Weights of a small transformer language model.
Size: 19 layers, width 128, 4 heads of 32 (2 for keys and values), MLP 512 GELU, vocabulary 3454, 3.9M parameters.
Training: a variant of SOAP for these matrices, 195M tokens.
Each number is 128 + 32 x the weight over its row's rms, rounded and kept within 0 to 255. Layers, rows and columns count from 0. Numbers have three digits each. The size before them is the row's rms in percent of the matrix's.

# up: layer 2 MLP up, 512x128, rms 0.338, rows 471-490, columns 0-63
# down: layer 2 MLP down (transposed), 512x128, rms 0.313, rows 471-490, columns 0-63
up471 115:116124119160194134128118135088156149120098155170057084131106159136066105139158152122122144103193075142127189085106111130168133143081127109107146125062119114180104189113142128145135129104150111
down471 107:118167087131152153094146136182196121115139076129152137098080089142113142117088166137156156149163069127120121138170108101137154053090132158147133134141108125123159185154137101155083177064155166
up472 106:130187109094087077118126114135176056129180137151128064130136149160080131149215129109144110177123110121133146134094128196093130101096158116138167137155141141113116097160168131156142068085155092
down472 103:091121106069131088147100120170152126122146142145103148086112132131178125116155112151056124127136126146168115182120138088099151152187074120126101086112105131108129096175093157110159172161166171
up473 093:115106185119181133152164110190146132157169135188132096165185086133137184097152094073143145079126105166173134112108154167137074133112088118119110046094167135119146171117127075148111117107208151
down473 088:228134138146137185126109140110103143155092137088188099134150133101161142102108138123131084113100150094119107090132161136157131168133147094071104142153188100164138090174197111159124162116094076
up474 087:131112139138173153118085152228117109066112101217122052138140155105141157126101169088060165156153134119103176104134071135165125145139093140098169149137182097235060110103154133158101188165161121
down474 091:181091124157103065135134089135149144097071116085115176144082127097128059122125042134163100126163163121136113152167168097115185116161081105157135139125128090133145100124127112178150191121091143
up475 105:167143120053123167103100131083166097118066131096147163117176111172154112054167129131110155061170122148078192119100089143187093158138153104156126097139179132082130090139163160120118113128154099
down475 106:127128067174126184124105148122140163156125089153086108093183152097098083079153086126163140135062218150068133100092149101136187120145135108119134132132170109141122154111119147188119136144179172
up476 119:138155121184153117129182164090148217127097141134123047127101134105113110104096084117113153149119147178125152174118190103087161204138136137161145123128143152192076127134129134114121149177137126
down476 114:074200196098183153107122099129118085149152119171104063177082165141107099145101093127105125146127168142126119105135150117140146180167163122126000144145111120090136145162146150119160149144092084
up477 102:124189145135102108085128136121097120095116118101187163142115085121090187126123104191098126118150138196142129136107127136135145077157163137128111136132109146073116154096137064133104122086157110
down477 107:121131206132098072131153107121162067173164106127133112116105146157096078141076159120173147118113134131181178144151130138084146138176092169114052127150143169118086120163093097124157123107166150
up478 104:146060111171185137170122146171117175113117086148143153061132184096093142125166153189089145150177131151148086084165130116181077095139157116142145139085123123141099194122160105082126120153109065
down478 102:119154178157106099117114083086092139112092212110090133160097074101167121140108120119146143131117065086090134145187156156156111125118100082107120105102170167137133181161126131158045152134072143
up479 098:084178137079152143134118077128130166137041126067148179103130144164117117123052113194141098076154164163184134121076134101126113136138152196171115140073130174092068127120119102125069087104153114
down479 102:117141113149124081100134076140160171072136089125164135137123104139071072055131111185122136119110073131157125091145157115143151164134173101083117166119131130118113102134138148135137140098129156
up480 094:135097175171132125098081201145087092096117168145089150103145142084144099096075098125181104133127131138112120197092127207145123109087115123165136141120094122151172148133095077086131152166127124
down480 087:137092174085088063181146106084162133137137137150102171136112161100095119116086107167088096118132097194120081157083066117133158173155140091172110077085075162112124084134115115092126123160099158
up481 097:128147145175133109161137167183066121150090146092146121162163097132126081117137181124125075172125132067070059182138154159173146128118120153159104130142091114157130123114089095145173162159126149
down481 112:137070122063129140142103071136099135076122067131125121127100143158120135138145103135081116159100123154172164094160153137105121140110110108146140099155152147132166149092123146097061155111139000
up482 091:125126095126136158077213131162143119147155127152104173114143156090126095170134167148066156131101149112094168160088159164149174131084136155134144115204105146097118149085072095136128126093158168
down482 100:142112096187175111197128087156156106189122106050154159131162193112123144157134142134158153145116110163189072153128067146119157132140118100161148118116154109160094070166144118096150159149101167
up483 083:132084110115102094140070135149158149080172112088085170136136080135153105177125151080191134155111112110109060130168148096173150118143191164165121147183136122069126213126113162150057144144168139
down483 092:084169124186131140145105106121157222129154112174130182167131102161122150103078098144150088124120130146126113078145144125149157125146073186165092118083086142141143117126090132119142154138121124
up484 092:201126106144073150105172095098159138100106147112216131091101118186101152107168102100178108113131124152061111141128142139151182170138097141137110067079151157187115102104153132217087092115172083
down484 114:149127141229060132138146131115213100130073102064118120077126163186095092155148170127114129094107084119123142146065138111171145163082124119131140097120130105133128166073158136164092130100074143
up485 099:142149136125151132150158158107147146156140171120091069121136109109113127120155120104163116070084119148139112115124098144139155173120114178093126133149056129103100084113136134139074095113133149
down485 103:083168062104154125115148160144125132103142120125148160152176089167100140090113112155170126151075142150176154129152145085110096083137111076156138118191246144152117125093120100117161161170156159
up486 093:176101196191139143118164101150075128096073147147097183109130100148150193083071104140136135134144133142095130050150111137188103144125106148187088101147139101147106157115163167095111110130121122
down486 090:117145128161128120183135150112171134126143193131116105132117185178161160116122122167127105128087121144180113103126139148114121127161110187109131135169144157176152113171154124076160167163143129
up487 097:141110147094082083131110127112128148134054177181046181130139175112092101063123143082160141121108156120202183155135116110173089120107142137131100123095108141115149158137157110136120085144164107
down487 094:146164086155113142131166121134096169152090138157107103133111143139159119095162114146118139134200141120073100219067180130161147153098093176133128152118125151134109181107162166142136146140129148
up488 100:064089119115085138125094178175146109102162136145134097143152143074125150108183091168114147178158116177135189113097148115179088141105155089122177104133129098144101072137173125132164162092161145
down488 087:139140077152127167121133128090094149120061106109148132089133151144087106130100139142144130153165136114109193144110106163122147134147086117158160197109171088101139186123118159141121174115105150
up489 094:135080052175162128140151115138136159117128179182137145178121099140114118092108133094131113135155141125165131102135110165141122132113152104206180160128133100131118143058116161157082072127083085
down489 086:097156158183086104135077140091172139139147079109142137132133104151100102121113077142097129158152069152122072091102162128123124081165167103068165106111142106127128074143191077136119202140126151
up490 086:067184117149113148080140117167122124175116153102122101143122127100102087103107190121140181108137132060194119135122085090108118087116104140128096165127126137115112142098071105101129102132158134
down490 090:111094072158126133110131154061089124147147119063143150115050097152144083194092113091104116147101089091096083088146158184131151117140129108120120116097117113102166080126134101158172135108099096